Part of a small language model's weights: RMSNorm before each block.
Each number is 128 + 32 x the weight over the matrix's rms, rounded and kept within 0 to 255. Layers, rows and columns count from 0. Numbers have three digits each.

# layer 3 MLP down (transposed), 1344x512, rms 0.0913, rows 392-408, columns 128-255
122137118142126099151172080126169162056097149114200154188144121103134122076073172105104125158128131159234122091129153190056097135109144151102173172118082060171141124114173074157129123152137145120106093114146134134148125101118177190126113148130148115084082207169098103128100113127124159152110151085132087123089125155151077076106171148110163106146180127112102136102164171126111106111118
152188149107091134138132125127105176133187114111255143102145130168113150174181114144171114118124115150136172130146149085136175181139164107108124190135077138126099097143158171111120129101131113113131072077110138157102113136171143164104185161137163065128142129089143152056120122148145160121095094095111144167157124129052152162123182114130075112169158106129093134085194151187123151083148
110132154137142061094067118143175112098101096127244163108152114165088162095052191145080145129193137108079087136084110133068167111104155102156111170092116088146152161119105129169074105056080107201091101087186104118148153222113152071126138102087117112100122161136140140137191131125176089135042157117129116081203078112165114141063175126114154114189149144119110092159119142133117091113076
091079070063111162055117110215117122167130149149116138079164147101094114140093104074063165110117072169161087159171126130188104098051150139131055100191154127087120155112110105100139146131109117168122168123090067084077105145182128132124200091113139157122098157160151154059198131035032100140119121124110109130107135125125149118156177153111109160133163123108114189186070175078101100064127
148216173062164130114134159202115055087131089141000147168092159126114046087121115138102110153137174104102125138095120162148129074183079135148164175131152143139076129112081124193108164123108119116127161113095106072102164164103141137165162164118164173091105101131077180133109162093097108140129133091160106200128158052078068103129066142151124155098043113153142079176106096161218101126151
111124117163209138127063103161114157042092114131133088166124122093091062123145083140126176123082158123113125107132200217111114053135114117145155106102119170154083102153044157171155143100123126133158139093133127099123120137116165174168099174158115145114145148064148155160114133105176174117157155145150110125140103084148095122129153213101073103166106108154116060133162166146123112096124
113159117140129135168105133120162117108107109159211109087178182135122069119074104140137124168175109127109079050177116154119172120101126146072077085111166113124094091154194186168159092155136156128109108090198109098192086161200130148116181149148101113128160096220121130136149172134076118107070215120140099110126099109133164129056170095157120143137062107066129142167101142108178131115119
128098107116139063102124092125068145137114092169209137086114100129134107147113153126096081126186177193119133125138150099118104111114139092108188140154106128099141153127137114126158144186140137148128172175159129169158172146184081098157123120140116147120138106112217136151138133159053119176167116140103131148145166140083188184151108117119132130070102039125105096129133078103078116169147
136150116116129127140125144145148143193095155091102079072156135180056101159190106160170097158190154113136156197148116158118118145148188125031110144092172094094170134089153143089118080125112089088121129126195126114125163131144119147090168197115136104113203172088125115111125142147106093205079126163184129154139146132077200129150093110113179137149147087086060134137105159105146124092126
124165146120177072078145104150096165101169140120130157088084125100102132166124168113162106098061089085092067093152132090145099143077134087099105101096117116090081157173145191076091107132130092114123100166101158062125133146129148129107137059138156185088126164127134122133105120136110071122171139093060170202145189158161152099122103139209112116087135138107091095136099103129101115129125
099152135123112130167094189121191082081158120119048153157122130124107060177135182090108106147105122124091147207163208145125047086116098078137102050151111137075158127138104110124116132161179171107103205156156095154142106087134209120119090081122123126132103115139068053136094110155164156113115118095186070125137168118151058135102081137123085133071121192135085125104123124101090113091126
085164173115190143136138144128175088112149143139172158097132201089112118130140127092214130156101142146110127116248143052136119093099129095213117160095150118092143137105067136076122122144131108085181127076096116124163119070150097060073083132085169158131148123111134117173104161106093093075098085171139170158163150128078143150135096136074101199102121171089153125169113068102156133128123
188118102115105096163058133056104094128082185111221152151103110213152197193080200062195116205172138023079083095141125152082082160155126046172095090181232122104130129149213067138128177161105162159139120128076122150158115112180141108101162121123222058177129125162034166068178138086060119056153118168129166116168170101150082121199165149147118147123203150097111085125126102108084174149162
128153171166075128086115133127168126145079131144185074140152119110155155172120094045155152095162233126179103159213119126116128130075139160075110211121114108145118114183112176135112083087089146158115147152122151115135137098116166188125157109107134126152116142157124150107174094183102140111131118115167160170120133134117142125071157124149144177110160184170183134143125078068087109105155
100134166100128138150176137152139139132103161110079124091094132167133119141132091164107129133143094133152112165108172103138116131134122123052121139134140154127193158191138182127109097139104114153068075129125123119095185151140151124160110077175172120091076103155104091203124108098113160068141133108118070140145124055074092127114137067136114126087116106143118122131101062120132084149151
158190112154115142100053090227163124103126122084175143113169118126186177095144068176110097169141149092125115070146110119103112147134127164242161154147185101084191128073110154156189110154107134196089131144083173090114106111118185071137180160150093119141123150129157130168065160173133140120108156116151098143176155100087102137129125131111129130075162000197110128186117108091064168175079
089158067174125122081108125085167080068057055112090108112130122074138132128119156160091104129095092083096153122085122160134049116094085162170123054127099121082131115119080112128179083142079176137109118068132123134119069173136135165123107128145121110135114109098160096168105117094159175160143141083101153163076106111120139085110125174128137117096128141160113120132118116164125157095106
# layer 3 MLP gate, 1344x512, rms 0.144, rows 393-409, columns 128-255
142095143207078158095101109091132112119209059095122166117193168118172137153129098124116101165118090104087106109099113113070135072140124103135129085149085123133124094151074160136087103136119128077133143114099145155142129147137128106139079156118146188102092163132191139137117106089142153175169114093191088186149117104190204090121155136181101141161132174124158108115123097067114172039151
163144049089145166115093102116084152154114117128137131164095037125179097151146068114121112062110108144129141077193158147148143165124201045063099134191127125086134161097161105178113058117093158105148079193129118163144113086080099163082114133108172164085108140115125127092086112126128133113163126108161159135085127122180146102184157073109137113116148154019142140133133091165131154110149
086080119107152143079178104197084186130148144155122122117122127155119129144118062115120150097174147134156146189117121116130110102056168115141092124194129131088168172130128142114119059134081197130148153135173102128116106137144115128093166123151150170120072119153150143068200133044106161114142157120121143143110146149147117130085196138095089171144169118130145152138169187124115116098150
113123155145040137140107122174172190120122076133133157069085172102084151185177105147139079132135087161120130087129105129090058167099168142128105166133149114081123182180154151129130123120108154112158096138189119212178139139083104169066117128144053080189116133170107122071100110177103089154090137188091165158093110078117150138135072074162155107120102141087138117147096122141086131136154
145149128127098122148140192119097107139067107132131079134140126073113129149107129087144151125153056165167204178103099164139125202164083123136096109110146160151119108185128137086128143140160080186072102141151134126108118143127170118103107134153137148118117080144131157126129150118129171178070093145153110164138136139161120139098154083096079120175103173104144134141134164083163134121117
123174189064149117170174105139165119166057125155095180141140136109147134132100160095105147103106094116190108121127130086095117120213198143109070123129121079171053100112136137091185159090064131166160125103108121168146147149107143105145140062141130096114097101122105072061173127129145090120202139132114157140129134122111068096142167132090103122097132131138148107155133138127139103082133
160131149131133128121134068088078167097121165122127134117137119072123157165111106193157130122098196188124147144115179162117109117102079124086089104146110132102053119135135117144161118163157129110148096115174111167172112146157131134127186122163090136145151137174098168127123125203189082132134200169107187087169126085147152133147195137151082148148067152150114126116136129087133091150136
064157149146128152078173166118137156097124144110156157129128136064158171086139094133129125102138150097099144120074142081146166152143124096166138151123124107130119128160169093121149143114137160103140043167129099137100189105175190120131152141089143104166186128210103141158131146142132143181136089097156159090150109134130134148122123143158085109141181173175134145134152146100083135150133
099172112184191109159135110118109127115107128133113133159143154116082120125150140148105171154137117188126117102125115126097078078035137087148104151096132145130195099097133154156112072132169192132176202124112111152111107114173065096144104107145152147109150127157132109129077135096135072085143152087149115132087138134130133089104180127123135137144126116126167137106094129092158138133110
156114101168084110155180102176107116158123168115131182141122144142153151079089171155106160116088136113109082054111117140128115169150136143113132111044143142129117169112093152171153120141169130159111102076085125121145132156131036123120105128118126077072111102194161154145146212169090141103140118096085128123190141112113113136097139082138136132093137134102109165203193174107149123059141
135063165140130123108144103182110094189139174096160138123144088160150063123127129103132108103132134095141165104152130103157055157106133105107140087130123098120175173115152109114152202172106153079085091094130112120121111122201071117204128165148110123179098107087174168101119148154122187171144149090179158158181118154175115059107071122091168140188136148180089098176132135108086097159177
075098124103112120139113090117089163128133038158138186098067098108082162214149107093079122110099065068135126104155100175106175249094124158078112157107152077138171138082134126105138081114133102128169133130165194070056147129149122147135185180145128118058088122099112121135096103146156145167183121129165127144154130091107209129153166140125098150064067119117095090137101151098134089086168
130120097074169084164183131088048096105103155120148139123140182161111088081160206175143139144126065143140147128114130159150164102103159177132173011147122090129076109108117114111161152147132060116121122107120111109128155105136041065085118180175147134151137111146116084128092146105143144102163133159087135119148135119128141217133104131145144113167173121191095082165104124122173157145115
110128165151070111150189073098124121162110115117161134136104133079141159169075153143104125138178080107164165123136134081104101092111073089057164136143165134108153137143127149134092136149079081130117099145142109114067087127159103102166183170122155148095103111122121110170081127085107129124142150103124126105141140132114139118150125073151158114119107094116163081144133055161099114153120
152073150112167131168102141138152159128101132163155094140179068128126123160134093094071146157145199095122093097118140107105177079170111167102123070084165152139121129127149163061204118136167127136107147090169087104137141072101138147137071085147185141147053082061129113102119085122146129096182205162142191135164136152176123141097080095131062070173146094145128159073153123157120145067092
095099180162080137075101096136102111186122158145130193133154168086113129154153101134161143141218147138104117105065107179166174119098207173140145095119061115094097100141172136123174121115123149158120155095100108139078123204190144098167155132119096124087150091121089141097099161178134109155143147150142153135220086105137138143152136155093123160118115173149081104190089134125133152107145
116156150127141134144115086136205133118095158128149125091184150188146172130117136108128119132106131153119158134098125175132181182137113097147150113179094108105183162087155112153117130136167132089141130125151156118141201123106175109138081143171151105154189083128102152121095135113104120156113117150108133104111178081145134147144139139202106122118125132136116137138116082109052111124163
# layer 3 MLP up, 1344x512, rms 0.15, rows 393-409, columns 128-255
138134106124158080107156150195152172128255169210129183108134205071101149189132061159152086115120143106076137128119173125163135124156091092081185131156114153111123118115090159097183064165095114177105120153115125151094128122143082087161120127116185213107092149159153151094117106143106126128138155149037113089166107105083160023064177132134119127139170189100139124156123157169130110076226
105096080137157140120075090124141164109119100150124138168125113206121123152138111186123121085127153163133147083156167171099130132128131086131084108106155081137119100158127117169089081156095142119124060095112124084123154136105150133100110118125204142119132161119138129124123138138127105146106145139108089092204093100150139100118120092127106139160131105081092060134174112121160150095117
069115124121102129165189102141135107059125138163168126124072084127086131120158072182142126149182163132117162193105110113140124157139202105118121136128119111138136145095133132105201052092145176111104140195124096175177151112097150159109139145106119132111147158140096088154150132168080120095125088154154120144133145102163183104121138144096103067125141107107117182134132104101036111088098
110161122134223126153059117168164102176163162186098130155166091140187143125123185180123161126050135159142127145179194121124173152146128165094113094078118159148152066095110088101168190060105065117117202168047149146101116144107082058167099143126149162085193142132174126207128138113076110155190111067154057117182151130194073151098167136135114136244197132134135087104101141154069155169189
061204120138164134071142169139093119134203059169099105107056123134086107131130112172143079098156144131104161120116156238113128110155096075087097155116145195150122097115143238093128110105143112068159162161095086143113149156112171133207123151113140099163111109145155174173173161088106147157128127093146091217094124095084162161072119147092116097185065115190092087129181168177092107132114
154128094071108142232076100115147121065124066140152160130145131161126066093130104081117082194134112162206095102142048129101164130097098145053175186190111169146135078130131188122090155102127165108111169111123099059110117164096140155130101133072124133126156149071150142153186111173099083186046158152129108156079122096106113160099086190128069131128164083126104119093206165148153113108173
120115129114106139109146138139114097109114126104127124122126155148113070134172117139177159150104071134129083126101123153137111061131157120117146131200050134146094138097138094153115147157096135180061078132114113150159134131103129127107129114185139162117173126131078110091032115108079158097145103072181084127105091161170138130117126110113168165114127113157091146166142121142139176098154
172137145069119103157175225164064161100138072080081058087185108084154047155129097105102115165115193179127127168057107152111109174168154096092147143121151094084160133080172132146056129101167137126122148126185071171120168139144118132116097170142117127172137181051075122077104119203083093155098134135159178124164184096135144126095112127111170067138131155116123181145087140146126079116149
111080113161168150093159083083134145101136130142117084166069119155137119108109139139082150136161130132124169151129192141133157169099158089143091104153105195108121145135180154132160111162086145112133138130113110141144120103159123118115156116109145148101129110170126139087116129134124169085144151171130144155117140060135128082123177056084102191170136110117153086147117079142161116143100
128096113140090126099076129166206117058090111135141089085124161166112140088113094145149070173149166131136143133127184155079126059080079160147106086076144116149121052135128101141131125160092123151151165149134095189095115124037111164110132060143146131167060115106122154097096143154152090079188094090083076127115116163085110133106133201166080164141100145202104089120105134138079137129147
116179127112159141101104149087157123094130100146126150131132146138140118111097117159066096109114191086079193169189153114207096191142084118136116186177127109090156161090163150073153100111117123140084193098117109085184048145114132091175108116124147161135134070166107171128104160109106111093139157146170135197178157154094154122120171112167132165129144131099096116144139103124149131160109
162151110177166153198149102139121139144110115175120143102109135124116201103150127134166121131101119151166116171073185200063188199118097087140155088097194103135102133118155133150131123081072128117206137108085149134143110053173089122148184175139113119139173144081110146087109101152118144177074089154103138161109135149130141071127143197139153122143106064125090131111106153132097083165195
170139109136128143149113096116135087117137114119156157144167153169130139123117136148130105116137108168183120127168131144144157135103188156120147078113112126154132084118139145108094085144088163103130140101098127125163127116130097120110147115122109119115166126118150152147114149109179129151157109131159115087130119103131125143111136126191144161104117101121103137154147139137154118163071
038123099095091159164142128128113142150112135125119117109181136097107145120129161152165132116142117149126129136089163153146121113177122122147089129088143081152101115096113162069129072119110120131146161172148146165091111144176066129190191152120105192174179099102155064073129175179123154110094149146172156100101086149173145140114115159090140145138098176102122145106096108120126153177116
123155123155169085139164105098171115130171144122134158171134086117202170073153079173097088162142106164138106149121113133077065129094085171148113194124142093145185134127131147098147090112151109136160132188162202061125135051139125100134173149128145110166142119114165093150138135204180084095133129128120111165143173149149075171119141115159170063116095147175089131144158112204109122127106
104118098116108192181084115115168124199201160110109119129097080132107132105044142108133102153143118118113103097153029132142205173147079089033086121115131162147186118116113106098133158124154129126144185140177115139178153177101099181106137136118137140145125164147142130084157107123138112116129077110156144121140147130109126164146199046161150160166131147096131133118139194163082099136138
079102129130169110151147126093151091152093176125133148143073119122125142102109144118103173109125129166137126137160138167100149206115180140171137122095115111147125154101124139127132101119100147124143172164142157099116165094106079130105155096129144121144149100127080120093110090092132082136093152126140119075103148130118072109140139138127142125111143154196133133131089105107092077124114